Weights of a small transformer language model: capped logits.
Each number is 128 + 32 x the weight over the matrix's rms, rounded and kept within 0 to 255. Layers, rows and columns count from 0.

# layer 2 MLP down (transposed), 512x128, rms 0.118, rows 30-82, columns 0-63
[[146 163 136 111 115 133 100 123 102 117 153 193 107 138  88  92 126 151 154 129 105 105 113 160 125 130  80  63 136  62 171 139 140 162 127 140 190  92 134 124 135 147 161 150 136  40  90 122  97 131 121  82 125  76  82  89 144 142 103 129 158 128 126 164]
 [141 143  88  81 104 123  91 143 100 150 158 139 109  83 151 168 157 161 162  93 116 100 183 135 108 113  91 227  83 120 203 128 144 116  84 163 144  98 154  88  84 183  77 116 163  99 130  96 168 170 167 111 136 132 110 131  95 122 119  77 136  46 173  89]
 [ 70 143 103 139 119 131 151  68 148 112 124  90 157 177 100 145  95 146 162 181 179  92  67 136 177 143  80 164 102 122 115 193  91 143 163 135  91  96 122 105 131 135 118 124 181 142 153  84 132 118  57 149 127 186 172 148 162 141  76  88 126 111 129 101]
 [151  62 155 148 113  80  91 134 126 106 110 123 124 124 139 127 160 148 123 107 107 117 145  99 151 179 119 121 116 101 107 156 148 103 165 157 134 169 154 163 104 101 125 105 175 112 131 111 192 164 114 122 167  90 170  94 140 177  88 143 108 125 198 141]
 [154 171 156 108 159 103 119 176 102 164 137 130 129 149 113 122 127 125 198 144 129  86 142 105 234 142 131 187 154 110 157 120 126 105 104 184 152  57 116 130  70 108  96 156 174 132 140 174  48  84 154 135 155 141 111 158  76 100  65 110 106 116  95 148]
 [ 25 115 140 145 126 106 133 120 125 153 132 129  94 167  80  90 141 110 173 142  92 138 167 127 126 131 132  87 148 124 106 215 152  99 150 102 124 113 160 136  91 110 176 119 158  79 122 129 117  58 163 156 138 175 142  93 154 138  79 122  69 123 140 185]
 [146 165 100  87 126 150 144 127 181 101 122 205 104 125 177 156 180  37  96  95  88 175 149 167  98  71 152 103 153 112  88 105 118 111 193  80 101 148 126 110 145  57 166 134 108 129 143 142 193 130 106 105  78 145 136 102 151 149  61  77 105 114 127 175]
 [122 161 138 124 115 153  53 130 117  95  67 167 140 145  79 119  88 145 139 117 113  82 180 155 155 115 146 163 129 119 137 179  92 113 119 116 139 148 141 108  87 146 156 108 188 148 125 155  80 125 103 161 111 130 124 178 130  87 121 116 105 132 119  95]
 [140 148  97 109 111  73 181  85 120  43  97 140  88 120 105 145  86 132 102 127 161 171 114  50  85 115 174  93  93 152 124  86 199 143  94 143 129 162  32 135 154 178 112 120  16 114 112 122 197 141 154 142 109 163 147 135 119 193 150 207 111 254 131 102]
 [142 135 118  78 107 125  77 113 178 171 186 186 123 143 135 165 166 188 170 174 142  96 163 187 173 100 139  93 116  58 117  89 155 168 144 112 117  62 114 139  45  95 172 118 102  94 160  85  77 142 180 165 148 162  91 106 190 127 131 113 124  83 135 174]
 [153  59 135 135 113 128 117 159 152 152 168 178 147 112 113 155  77 127 118 192  74  96 156 105 112 162 114 174  85  85 130  76 145 135 149 233 107 119 104 136 151 144 110 155 115 100  76 143 157 158 159 126  87 185 118 141 137 110  51 113 161 131 100 159]
 [100 172 156 117 110 114  94 146 113 115 149  81  66 109 132 169  77 114 127 148 130 109 153 114  81 135 166 131 153 162 153 100 117 114  86 102 134 113 177 116 134  87  98 120 126  99 105 166  88 140 176 158  62 138 173 141 125 144 173  95 157 145 122 104]
 [156 118 149 126 134 115 126 106  89 116 153  97 157 134 102 136 120  70 126 117 136 115 180 107 168 116 152 160 138 149 148 108 154  94  75 161 127 202 126 157  74 110  72 137  82 103 157  59  72 146 159 152 110 186 173 150 145 161  91 149 128 142  66 149]
 [ 88 138  57 131 182  99 161  78  93 165 172  96 105 168 173  94 123 151 158 132  55 135 103  80  40 120 119  79 115 115 147  56  98 137 113  69 103 105  83 112 139 108 118 134  81  96 142 153 139 100 201 104  87 175 136 200 107  96 183 134  70  67 150 179]
 [111 146 133 133 124  76 114 131 148 173 127 171 122 123 139 120 148 127  89 141 162 130 128 112 104 129 130  97 136 113 106 153 121 132 152 108 132  90 124 149 153 102  91 125 145 125 143 159  93 127 185 143  76 166 211 129 108 155  49  87 118 137 146 156]
 [157 142 167 106 135 173 110 119  71 174 174 167  72 133  95 107 121  78 192 178 151  96 124 146 138  98 107 179  90 117 144  92 114 127 104 221 106 115 175 106 109 150 137 135 102 107  89 166 110 112 124 176 100 162  78 105 121 107 103 148 135 131 107 140]
 [122 125 147 129  73 128 126 174 157 183 106 136  64 117 117 145 110 161  73 145 125  91 125 102 124 157 101 129 126  92 108  73 110 136 116 213  90 176  74  81  69 140 130  59 110 147 134 128 127 136 184  77 161 129 192 131  75 157 146 136 149 180 105 151]
 [142 143 130 155  96 151  83 104 117  75 154 128  77 101 110 122 114 139 181 150  91 110 179 198 148 151 113 109 130 118  42 175 126 130 173 122 203 150 150 216 170  98 151  67 136 106 196 136 145 126 133 151 163  98 156 164 134  88 169 131 144 144 111 152]
 [126 155 160 138  94 165  73 125 136 184 138 120 103 130  67 136 143 168 140 139 113 149 128 169 137 112 125 165 157  90 145 172 116 184 167 142 110 143 203 156 110  93 119 130 170 129 148 144  94 152  70 150 165  99 137 149 120 169 125 156 141 154 151 153]
 [120 112 107  86 104  86 137 164 140 109  85 113 109 148 137 147 122 169 170  94  93 109  64 147 193 115 134 127 182 130 171 229 129 156 107 127 154  96 210 148 168 139 115 132 135 138 110 188  44 113 153 126  88 117  96 123 128  96 143 116 134  75 114 125]
 [152 134 136 123 149 151 116 123  89 184 106 127 125 119 120 105 147 142 148 159 127 119 140 136 129 143  82 173 137 104 133 108 118 121 128 123 168 123 169 155 114 137 146 114 198 122 157 124 159 139  58 129 110 126  86 152 152 142  68 102 128 126 134 144]
 [126 131 118 108 153 121  83 167 144 116 155 133 134 126  87 109 119 113 162 144  96  91 116 120 152 117 106 126 145 149 115 255  98 127 138 101 170 112 164 117 123 124 144 138  78 124 124 119 102 123 138 128  77 108 140 154 145 143 117 121 142 128 153 144]
 [ 70 167 125 142 157 153 109 111 104  63 121  92 163 208  87  94  74 145 181 188 132  46 171 210  85 175  81  89 137 135 107  96 112 138 156  77 122 145  85  61 120 156 197 102  82 113 192  56  87 162  84 121  58 121 143 119 119 171 133  87 110  93 136 143]
 [103 133 116 189 150 180 167 150 170 149  96 130 119 178 114 162 141 135 126 138 183 136  83 143 213 124  83  96 148 172 131  47 150 157 158 151  94 120 121 117 196 115 159 114 146 173 167 177 117 129 149 158 135 113 157 154 188 155 102 117 123  81 158 127]
 [ 84  93 175 112 128 110  98 116 144  91 119 140  81 146  94  98 137 140 152 208 140  92 128 100 119  78 120  73 134 161 171 160 150 164 118 185 178 112 135 133 154  89 172 109 174  98 109 100 105 115 106 139 161 115 125 189 100 165 110 175 126 116 148 166]
 [146 113 129 136 112 115  95 132  89  90 120 124 133 125  84 139  84 127 106 156 119  85 149  98 146 155 134 111 158 116 158 205 139 130 104 107 161 144 134 101 136 178 145 114 221  87 112 129  96 187  92 195 140 103 122  32 121 117  83  98 140  85 143 143]
 [ 66 148 134 162  99 134  95  93  94 193 176 176 134 114 160 149 133 122 173 156 132  87 103 156 216 102 137 162 126 176  93 134 155  88 187 127  65 113 145 180 151 154 191 123 212 139 113 164  84 201  86 146  93 103 149 131  87  81 136 110 108 108  45 104]
 [154 135 140 130 161 177 124  61 141 119 134 153 160 179 175 119  98 114 126 203  81 171 138  91 143  90 153 157  73 109 119  86 152  76 148  90 146 140 148 166  95 170 170 100 206  89 110 127 128  90 117 112 132 158 125 124 150 110 145 124  81 114 154 178]
 [159 102 123 137 117 121 118 154  60 102 114 156 171 136  98  84 184 135 125 117 161  70 133 130 167 115 100 106 142 149 125 218 134 127 150 148 163  79 172 136 120 140 125 153 120  95 188 153 127 150 149  66 160 100 114 138  90 129  25 118  97 133  83 157]
 [136 143  67 152 136  49 143 105  95 124 150 136 124  86 197 130  97 109 127 115 140 210 163  64  86 182 161 134  92 164 161  98 155 109  66 176 157 149 105 118 114 117 106 156  63 222 157 136 127 138 105  95 137 115 128 125 115 169  97 137 202 124 137 130]
 [142 138 118 182  89 134 124 163 142  96 165 134 104 120  84 134 125 144  73 150  88  79 102 105 157  84 164 128 157 125 157 197 117 143 140 133 133 128 147 147 104 102 121  82 207 157  95 112 158  76 133 137 132 132 108 188 126  70  84 116 137  83 147 135]
 [ 91 144 145 178 110 176 101 108 131 120  83 142  92 145 126 114 127 143 153 170 117 145 172 107 181 175 113 151  68 110 108 176 117  75 114 146 118 201 124 168 103 203 147 112 112  71 158 154 168 101 196 116 115 154 142 137 152 122 118 151 101 144 169 117]
 [ 76 136 103 182  94 104 120 128  77 129 205 148  94 116 143 114 117 148 179 100  91 130 145 162 144 171 119 187  93 111 152 200 170 118  81 156 134 135 163 137 100 206 142 131 149  96 110  40 156  84 110 142 138 104 168 132 143 163 117 105 121 140 138  85]
 [195 134 138 147  99 121  74 101 148  76 113  96 140 129 137 145 115 115 106 161 115  95  51 115 102 108 166 121 145 122 109 129  98 151 128 106 101 110 125 129 181  78 101  65 186 150 148 127 109 136  95 182  85 102 149 165 144 114 198 109 142 117  58 111]
 [135 104 171 127 101  83 132 133 123 156 122  79 110 151 107 167 106  67 135 150 200 132  90 134 172  37 151 135 194 171 141 106 133 117 168 135 156 180  55 102 143 116 146  78 193 131 116 159 103 168  74 165  90 156 121 137 120 122  61 128 142 131  84 159]
 [165 128 140 186 128 146 161 135 128 134 137 103 136  75 138 180 133 140 198 115  95 165 101 137  86 104 187 162 183 147  52 255  79 213 103 116 109 120 136 144 120  98 159 138 159 197 118  96  89 121 121 120  82 146 164 134 157 127 127  96 133  95 130 123]
 [132 166 242  54  78 179  95  90 141 145 130 103 127  83 110 127 101 147  91 102 166 149 127 140 125 151 100 165  87 157 125  88 136 118 122 171  80 179  99 119 168  84 134 134  91 159  60 144 130 126 122 145  70 162 147 115 100 118 113 149  92 120 168 148]
 [ 95 137 112 177 125 124  88 126 147 106 172 106 116 118  80 136  99 155 144 132  91  91  96 197 193 151 157 150 140 137 152 206 155 138 130 114 137 155 249 155 109 142 129  85 170  95 110 129 155 124 131 128 138 119 141 136 175 136 142  42 123 138 135 135]
 [ 94 127 168 181 124 118  96 144 144 107 167 187 114 144 175 113 203 115 167 169 147  76  91  99 147  91 116  97 182 133 162 132 167 160 144 156 141 150 119 119 123  95 167 100 122 133 103 132 134 129 145 178 141 135 137 140 159 125 137  96 124  71  17 171]
 [ 90  67 176 151 108 127 108 156  87 136 130  92 138 133 103 146 217  77 123 119 168 118 149  92 192  95 139 151 129 174  82 150 101 114  67 168 137 150  78 104 103 134 145  88 124 163 159  84 122  89 133 142 125 105 182 162 117  94  68 184  95 118 110 147]
 [174 126 149 111 131  96 153 136  87 101  95 110 152 136 100 106 176  48 148 134 150 137 102  83 130 131  85 179 169 173 133 155 187 133 132 160 129  99 208 128  78  83  87 146 146 191  88  88 163 179 122 101 112  93 135 141 141 150 120  91 143 133 150 101]
 [114 109 148 144 149 141 130 172 172 105  94 113 159 158 154 171 133 141 147 129 180 128 177 161 230  71 101  69 135 146 112 152 131 142 166 110  98 154 143 110 208 137 150 108 176 146 161 133 107 137 141 135 105 105 127 128 154 173 129 127 134  70 135 151]
 [133 172 209 137 139 112  79 128 136 109 154 141  90  80 112 105 106 125 107 105 110 141  80 153 156  99 135 123 161 104  81 189 103 155 136  92  94  94 120 130 130 116 122  92 173 136 129 103 125 113 150 152  95 172 132 156 104 152 116  82 120 134 109  91]
 [119  71  57 139 117 109 106 151  96 129  96  58 119 179 144 153 154  94 118 117 117 120 139 116 155 108  67 178 135 131 102 181 159 143 115  72 116  96 150 171 168 151 110 110 130 149 190  98 125 101  69 135 135 126 101 145 176 114 116 167 119 162  40 138]
 [160 119 130 124 159 142 107 143  83 160  81 142 119 146 132 126  99  78 131 118 130 164 170 133 148  90 118 191 179 146 146 192 118 131 173  84 135 157 127 121  83 122  86 118  54 167  97 127 144 178  91 151 111  40  77 128  75 155  63  85  97 112 153 124]
 [162 120 101 145  81 102 113 155 143  36 100 164 125 112 128 156 133 175 126 130 111 106  84 131 124 185  94  90 181 139  84 125 123 121 138 109 163 101 154 108 106  89 113 118 120 149 120 177 130  98 173 159 142 105 111 146  66 153 110  97 193 157 139 201]
 [101 163 121 111 119 158  85 125  94 125 110  84 143 163  73  99 125 129 127 114 113 147 106 149 164 151 168 150 183 168  93 204 157 141 157 114 118 113 179 165 113  96 102  78  86 138 137 161  71 123 128 113 142 147 153 164 132 129 143 130  97 116 116 149]
 [ 61 204 144 171 127 169 144 152  95 179  88 182 106 165 137 183 184 117 131 198 118 118 189 180 134  96 165 108 164 100 126 166 149 135 202 106 105 163 131 158 155 118 135 105 181  98  73 140 119 148 118 129 119 129 166 175 103 155 110 136  94 144  88 134]
 [135 166 177 182 207 149 103 103  99 125 137 165  68  98 106 115 130 157 123 142 107 197 188 142  75  70 120 130  71 127 106  75 129 135  71 123 132 157 126 102 151  65 132 151 145 156 145 122 161 134 101  60 138 120 193 141 184 145 128 136 138 168 135 132]
 [154 137 154 146 139 144 104 197  83  88  65 159 105  59 144 175 193 169 134 121  95  60 154 130  94  97 198 106 172  88 134 125 106 179 139 127 159 162 177 132 123 103 152 137  69 114 128 191 184  91 156 162  51 135  98 136  66 151 172 135 190 153 143 113]
 [114 166 191 175 129 129 143 131 158 140 120  62 123  96 105 134 171  64  93  93 129 114 134 148 166 103 193 109 149 193  80  48  80 113  93 122 149 170 116 122 137 132 185 110 128 204 127 109  71 147 108 165 100 162 177 159 104 114 173 161 114 172 159 134]
 [ 93 121 103  97 111 144 138 133  93 114  96 151 104 127 112 122 138  62 198 161  71 136 133 156 171 135 173 140 139 116  98 205 126  96 166  69  86  76 173 174 103 104 130 132 111 106 136 159 135 104 162 119 143 185 138 118 137 106 119 139  68 124 116 137]
 [ 96 196 126 164 169 111 175 141  72 129 153  74 144 116 100 177 215 138 175  99  76 150 146 160 110  60 157 127 122 141 107 107 143  85  39 154 128 148  97 152  85  88 137 172 100  59 122 107 135 125 188 166  98 125 109 132 101 121 133  81 151 139 193  74]]
# layer 2 MLP up, 512x128, rms 0.162, rows 31-82, columns 0-63
[[161 138  76  86 150  97 175 100 129  98 136 151 155 126 149 151 166 132 113  96 127 135 113 136 115 128  95 104 109 106 130 108  78 127 164 106 178 154  79 122 203 151 132 144 108 151  99  87 133  99 164 131 160  93  93 166 142 117 158 118 155 137 100 152]
 [158 113 111 113 107 138 164 118 158 104  97  67 121 125 146  94  59  98 159  80 143  98 103 126 123 106  98 123 147  47 127 127 118 143  79  92 104 114 145  83 160 189 197 170 100 237 141 136 159 130 112  98  93 144 131  79 152 109 142 158 169 167 146 158]
 [141 148 104 201 107 136 158 125 119 139 150 101 196 121 151 148 138 143 130 119 100 149 127 201 112 139 176 110  62  31 166 110 146 171 151 115 133  97 122 150 217 142 185 129 114 143 154 128 147 110  97 112  95  76 118 131 142 134 119 144 166 142 119 199]
 [120 162 163  90 167 149 211 145  69 133 133 111 133 141 136  98 151  93 136 129 140 101 104 134 132  90 196 205 104 136 179  89 108 115  89 152 159 185  92 119 130 132 170 149  80 161 100 109 121 114 135 106 103 122 136 128 117 154 135 129 116 161 138 135]
 [149  93  57 144  57 148 142  96  91 135 131  86 127  33 165 159 163 161 108 125 156 206 119  74  87 120 223  83 150 114 138 105 163 128  91  91  87 109  95 167 151 113 126 148 129 118 164 121 120 184 134  83 179 107 100 131  89  91 133 154 157 136  99  89]
 [110 144  66 146 114  94 134 109 131  88  65 114 117  90 118 117 101 148 141  69  82 116 112 134  83 190 145 124 103 147 179 120 117 140 113 151 104 166 118  90 230 170 113  90 120 157 167 147 127 109 142 119 123  94 108 106 121 154 103 110 100 125 201 144]
 [173 118 106 138 130 133 145 144 112 120 143 107 161 132 189  99 129 171 130 132 149 143 147 135 126 135  95 112  85 109 109 112 110 152 158 133  96 118 102  68 154 171 138 161 125 140 157 121 172 105  93  84 116  93 129 168 135 124 114 132 143 138 103 105]
 [110 170 123  55  85 111 148 107 121 115 123  77 109  78 108 155 169 137 112  77 182 115 167  64 109 129 118 104 130 120 162 104 150 174  68 190 104 176  79 131 165 126 178 138  86 139 139  66 161 118 155 155 188 143 140  66 154 144 127 192 149 174 164  88]
 [140 117  94 107 146 143 136 162 130 125 112 156 139  91 131 145  88 102 130  73 130  82  96  85 100  93 113  85 136 164 100  82 147 167 128 139  90 179  80 101 135 145 102  52 119 138 173 100 116 187 163 100 113  89 104 132  97 208 128 144 185  99 137 134]
 [133 213 125  98 142 107 152 119 136 130 111 129  88 169 128 150  93 143 152  94 132 105  76 107 118  99 166 118  95  77 136  87 133 103 106 147 134 147 136 161 189 124 138 101 100 106 159 112 149 138 114 148  95 120 127 126 141 122 161 160 124 159  99 146]
 [131 124 121 133 115 146 142  52 142 118 112  83 148 147 131  80 119 159 125 101 144 113 157 106 146 107 121 137  77 120  95 129 110 169 133 159  90 115 105  39 151 182 153 122 114 148 168 143 176 114  98 136  72  79 124 126 139 115 117 120 106  89 167  94]
 [170 150  95 152  66 182 196 110 163 172 144  74 158 140 131 137 174 158  39 152  97 131 107 142 135 102 151 135  62  88 153 113 106 115 125 147 132 134  90 105 171 126 197 175 107 168 154  67 152 147 106 123 106  88 109 138  88  96 104 114  77  72 107 107]
 [ 91 120 113 133 110 127 156 133 147 168 116 126 165 127 172 115 124 175 143  60 103 145 170  85 109  87 205 137  78 109 156  97 141 138 124 154  30 116  58  83 128 136 175  86 115 175 127 124 132 134 124 121 104 100 128 135  81 103 128 154 128 122 154 140]
 [140 130 101 102 156 168 155 112 111 103 142 121 142 104  90 126  85 119  76 154 114  99 141 134  70 149 134 181 111  98 181 131 162 116 105 154  95 133  97 118 157 160 138 126 137 177 131 104 120 150  73 129 148 101  80 131 145 102 150 118 164 172 117  93]
 [111 113 156  96 141 166 184 159  95 121 147 123 121  90 100 116 128 106 181  94 164 105  95 112 115  72 186 123 125  99 115 101 120 130 100 171 143 170 134 108 127 146 143 114  71 137 133 150 154 142 132 152  90 155 126 115 116 154 159 150 122 135 160 149]
 [124 124 103 144 102 151 149 114 111 119  98 145 166 152 209 101 136 111 104 155  82 136 143 119 111  70  86 104 142 143 139  85 164 102 119 151  93  98 100  63 129 145 110 162 101 156 169 125 152 132 118  70 119 166 158  87 132 151 190 156  64 162  83  77]
 [150  86  45 137 114 178 161 208 166 122 126 139  99 127 115 133 124 103 104 122 126  87  99  84 133 108 165 105  50 139 108 114 148 115 120 109 128 169 110  94 178 137 121 155  99 146 109 108 143 127 121 158 107 104 108 108  58 164  91 163 107  83 149  34]
 [152 156 130 109 166 133 155 178 113  81 133 155 134 125 142 111 145 147 109  78 170 130 178 121 148 141 146 134  53 141 155 138 190 154 123 138 129  92 114  74 208  78 114 163 101 147  94 130 139 132 180 156 127 155  78 111  81 139 126 203 108 153 180  93]
 [128  85  50 101  96 122 171 135 162 122  69 148  87 104 109 122 106 110 107 170 119 136 196 143 103 126  94  98 144 159  85 117 144  73 125 117  48 126 114 152 137 173 125  78 108 191 172  67 142 149  93 135 130 163 116  75 130 115 132 160 107 118 100 123]
 [141 146 150 138  97 114 158 114 161 161  41 122 143 133 127 110  89 146  96 128 126 130 135 151 112  98 118 120 122 142  97  60 152  91 106 111 140 178  83 124 138 166 142 119 119 139 145 122 138 162 101 134 116 134  61  79 113 180 127 121 105 145 131 116]
 [ 95 123 128 112  99  90 157 170 170 121 100  92 180  71 143 161 155 185 105 116 133 100 136 160 125 114 210 146 136 108 174 135 121 123 102 162 124 115 117 112 120 167 196 164  58 140 187 100 130 135 116 134 162 107 111  94 101 140 140 158 118 155 132 153]
 [ 93 111 145 131 114 113 135 173  86 152 100 119 169 128 125 136 129 136 113 169 119 119 128 106  59  60 155  92 124 165 175  80 151 106 178 144  66 107 122  95 175 177 167 166 102 168 196 119 164 206  53 105  69 129 129 127  62 151 157 164 171 152 130  97]
 [126 147 134 138 108 133 147 105 181 169  99  88 133 135 150 143 191 136 122  82 223 135 139 167 135 116 151 102 157  87 125  53 127 129  95 151 108 134 133 162 142 120 147 171 110 158 136 132 154 147 118  94 125 120  75 147 118 167 124 196 134 106 140 102]
 [105 147  93  76 110 140 159 109  75 152 136  43 135 121 128 115 163 182 113 137 152  94 154 114  98 158 176 125 104 118 168 100  82 121 112 181  49 172 103 104 149 131 143 138 101 168 136 113 146 105 153 101  79  97 154 168 131 124 149 209 143 130 142 171]
 [159  79   0 171  79 154 133 101 165 102  98  30 132 165 213 114 123 102 113 133 180 179  86 150 128  98 142 112 122  59 109 124 152 112  84 143 104 137 135 121 212 139 111 132 121 156 167 102 175 112  86 130 145 116 109 112 115 113 120 139 106 131  98  56]
 [161 164 106 121 174 153 163 163 125 138 107 119 118 159 208 117 123 167 106 124 147 125 122 173 116 112 103 167  87  92  98 107 190 145 156 195 109 103 118  99 137 203 143 211 112 137 145 146 139 135 121 113 173  99 144 153  96  89 178  83  44 153  94  62]
 [133 167 132 110 108  55 132 175 142  80 117 124 106  56 192 141 120 127 186  65 127 100  80 144  70 124 103 132 159 129 172 108 118 123 135 149  96 148 103 160 136 135  93 124 138 147 111  64 124 141 118 118 125  86 114 105 155 154 114 113 126 168  86 157]
 [137 100 125 107 190 118 182 144  83 139 119  77 133 122 175 126 176  82 123  80 182 110 124 106 139 126 178 115 122 135 101 110 124 119  61 138 194 191 113  99 151 144 149 177  67 110 116  93 153 140 154 114 145  91  62 137 114 134 125 147 123 164 138 120]
 [157 101 114  56 123 134 128  97 137 115  73  91  94  72  85  62 113 174 149  49 135 109 137  67 146 141 141 115  74 194  61 108 159 157 104 119 138 187 106  89 198 214 123 103  82 183 157 146 171 137 120 149 120  54  94 127 145 126 147 138  82 122 141  93]
 [147 117  82 138 101 167 140 159 144 125  93  81 211 140 163 124 145 137 123 146 139 179 114  99  73  65 190 141 105 122 110 123 151 153 158 183 154 183 143 110 188 158  90 130  99  93 124 154 182 178 119 117  76 116 105 152  64 128 167 121 142 142 108  52]
 [195 111 112 186 114 161 154 172 156 143  55 153 161 146 145 114 101  91 108 149 116 139 125 156 136 147 109  79  89 140 170 127 171  73  87 167 120 130 123 101 119 173 132 165  89 214  94 100 144 139 114 104  90 166 102 155 104 109 123 161  72 145 152  85]
 [151 117  91  81 151  68 123  40 129 121 144  99 116 105 196  63 149 134 173  74 157 178 148  37 113 132 132 138 151 117  97 102  58 107 149 108 130 150 113 153 147 127 130 149  99 166 111 145 162  93 159  94 112 138  48 137 150 155 135 184 141 186 119 144]
 [107  73 141 109 133  86 200 171 137 152 104 136 186 169 189 110 156  51  85 166 129 173 133 112  97 138  94 154  72 183 135 127  83  88 121 119 156 104 123 108  83 134 135 167  93 113 143 108 117 125 133  83 160 111 116  81  98 151 199 138 135  68 193 162]
 [147 107 112 104 111  69 173 117 152 163  88  57 116  99 128  54 152 188  54  98 120 120 209 100 137 196 138  69 109 139 155 105  96 102 105 140 110 125  94 146 180 155 195 100 116 121 110  92 170 130 121  98 154 139 121 118  96 173  90 142 138 152 112 140]
 [128  98  93 129  51 128 169  96 160 134 116 135 187  62 115 179 142 130 138 167 151  74 107 126  52  91 169  93 172 144  72 109 153 139 123 151 121 173 126 118 157 195  99 127  94 161 129 103 151 191  82 113  67 109 109 147 116 168 140  95 120 140 132  85]
 [113 112 155 114  72 114 151 114 145 154  99  77 127 115 136 136 153 144  88 165 167 126 135 123 104  92 142 144 102 166  84 108 137 148 107 183 110 146   6  50 152 138 145 163 114 171 111 155 207 123 128 118 166  93 122 110 126 127 151 156  88  94 155 121]
 [156  86  30 121  64 128 129 161 180 159  53  62 125  47 166 103 116 157 127  59 123 132 140 128 116 153 140  74 119 193  85 109 161 134  71 150 105 173 151  79  95 135 138 104 114 177 171  83 160 147 107 106 171 148 155 127 117 155 136 166 109 134 148 135]
 [ 71 125 128 105 164 104 150  88 119 142 131  55 142 116 118  99 142 111 169  54 157 198 149  53 126 110 148 124 142 113 203  94  69 108 133 167  91 137  90 125 148 120 160 132 104 153 185  80 140 124 129 136  80 148 128  91 150 159  91 149 179 162 128 180]
 [ 77  88 115 108 135 141 185 165 148 174 131  37 173 170 168  91 170  94  56 128  78  88 140  74 113 122 100 157 123 177 143 124 125  90 108 138 119 167  60 130 103 108 174 110  92  86 135  86 145 110 146 126  95 148 153 155  95 110 158 149 131 124 127 129]
 [128 103 119  50 110  96 159  42 131 108 157 137 150 120 147 185 179  66 138 136  99 181  93  62  90 146 138 176 150 101 175 103 123 165 148 108 102 112  18 147 125 115 128 151 128 151 122 104 112 117 172 106 143  94 104 118 172 157 133 140 102 115 112 183]
 [121 132 109 149 101 101 178  96 168 164 150  82 125 102 144 137 155 149 142  77 136 178 153 155 153 121 133  94 136  91 107  82 132 110  93 119 100 130 111 169 148 149 111 107 103 170 117 142 195 139 148 137 136 157  41 102 154 167  95 166  71 139  99 140]
 [119 133 120 142 136 124 148 163 135 123 117 142 122  89 104 121  88  99  75 105 151 111  70 145 128 129 170 102  87 161 111 123 141 116 136  78 128 133 116  94 149 140 102 143 100 132 161  90 159 131  97 146  97 139  74 113  84 117 136 156 151  94 134  53]
 [119 136 128  94 147 141 163 132 140 112 122  59 117  60 106 122 167 116  98 115 122 125 170 100 130 175 146  87  92  59 182 114 145 139 127 164 129  57 140 152 137 170 163  73 104 170 154 113 142 142 123 120 139  89 149 126 148  97 143 114 146  79 151 154]
 [158  87 104 111 172 107 184 128 103  92 103 108 116 109 161 144 155 181  88 176  79 105 160 110 107 108 185 138 135 147 137 121 130  87  99 134  96 122  54 121 155 117  91  74  93 124 135 122 170 168 143 125 156  96  55 102 102 177 108 118  80 117  96  98]
 [105 120 127 131 126 156 161 109 177 119 131 145 157 129 211  86 119 140  52 121 152 122 100 171 104  87 199 130 133 138 175  91 119 109 156  86 128 137  99 108 147 175 133 135 116 165  97 121 103 109 104  78 170 132 105 114  90 133 142 156 117 108 104 116]
 [141 146 142 102  93 127 148 152 143 106 143 149 134 149 122 141 157 178  94 129 168  76 152 139 123  73 141 137 113 113 152 139 171 144 132 173 150  89  99  72 204 115 124 141 109 123 174 116 149 149 101 142 103 118  44  72 109 120 142 127 135  96 140 107]
 [123 164 142 125 148  62 133 158 128 114 104  49 182 117 146  69 137 117 137  50 135 169 149 142 135  90  99 128  98 110 138 126 127 127 112 128 112 126 140 100 146 114 101 133 107 134 172  54 157 136 147 107 101 109 144  61 147 136 142 110 181 158 151 141]
 [121 133  98 131 156 144 141 149 126 115 142  81 113 120 130  89  97 137 101  86  93 175 110 129 127 102 157 125  82 160  95 116 166  95 104 153 204 190 140 113 134 142  86 110  96 101 193 136 182 159 117 178 184 127 113  58 132 132 171 116 137  96 145 121]
 [140 148  92 141  81 178 169 187 151 108 116 123 104 108 191  64  55 109 110  94 108 129 110 184  87 154 180 127 104 126 140 111 128 110 146  82 133 146  91 117 101 141 152 184 103 208  94 174 115 124 117 122 214 165 115 170 111  99 112 154  71 123 154 147]
 [197 122  94  87 124 124 162 153 114 134  99  95 109  73 144  32 185 112  55 164  60 124  90  72 101 100 123 161  80 142  93  86 156 141 122 158 138 147 113 121 126 161 141 126 108  83 137  79 167 129 106 101 159 137 130 125  81 129 154 132  95  92 187 117]
 [132 107  59 131  97 119 146 155 135 142 112 147 175 100 144 146 111 164 126 128 148 177 142 141  68 156 158 164 117 118 116 108 180 113 109 102  73 127  68 143 110 105 125 128  92 148 136 138 132 165 134 116 145 128 130 175  80 101 164 195  92 178  99 147]
 [ 94 126 104 131 147 119 150 163 119 136 104  83 137  94 123 147 127  65  81 103 133 122 151 126  68 117 156 141 125 217 145 112 197  54  98 133 147 145  73  90 153 145 124 149 113 103 162  95 135 150  68 133 119 106  67 110  65 139 122 150 147 131 172  61]]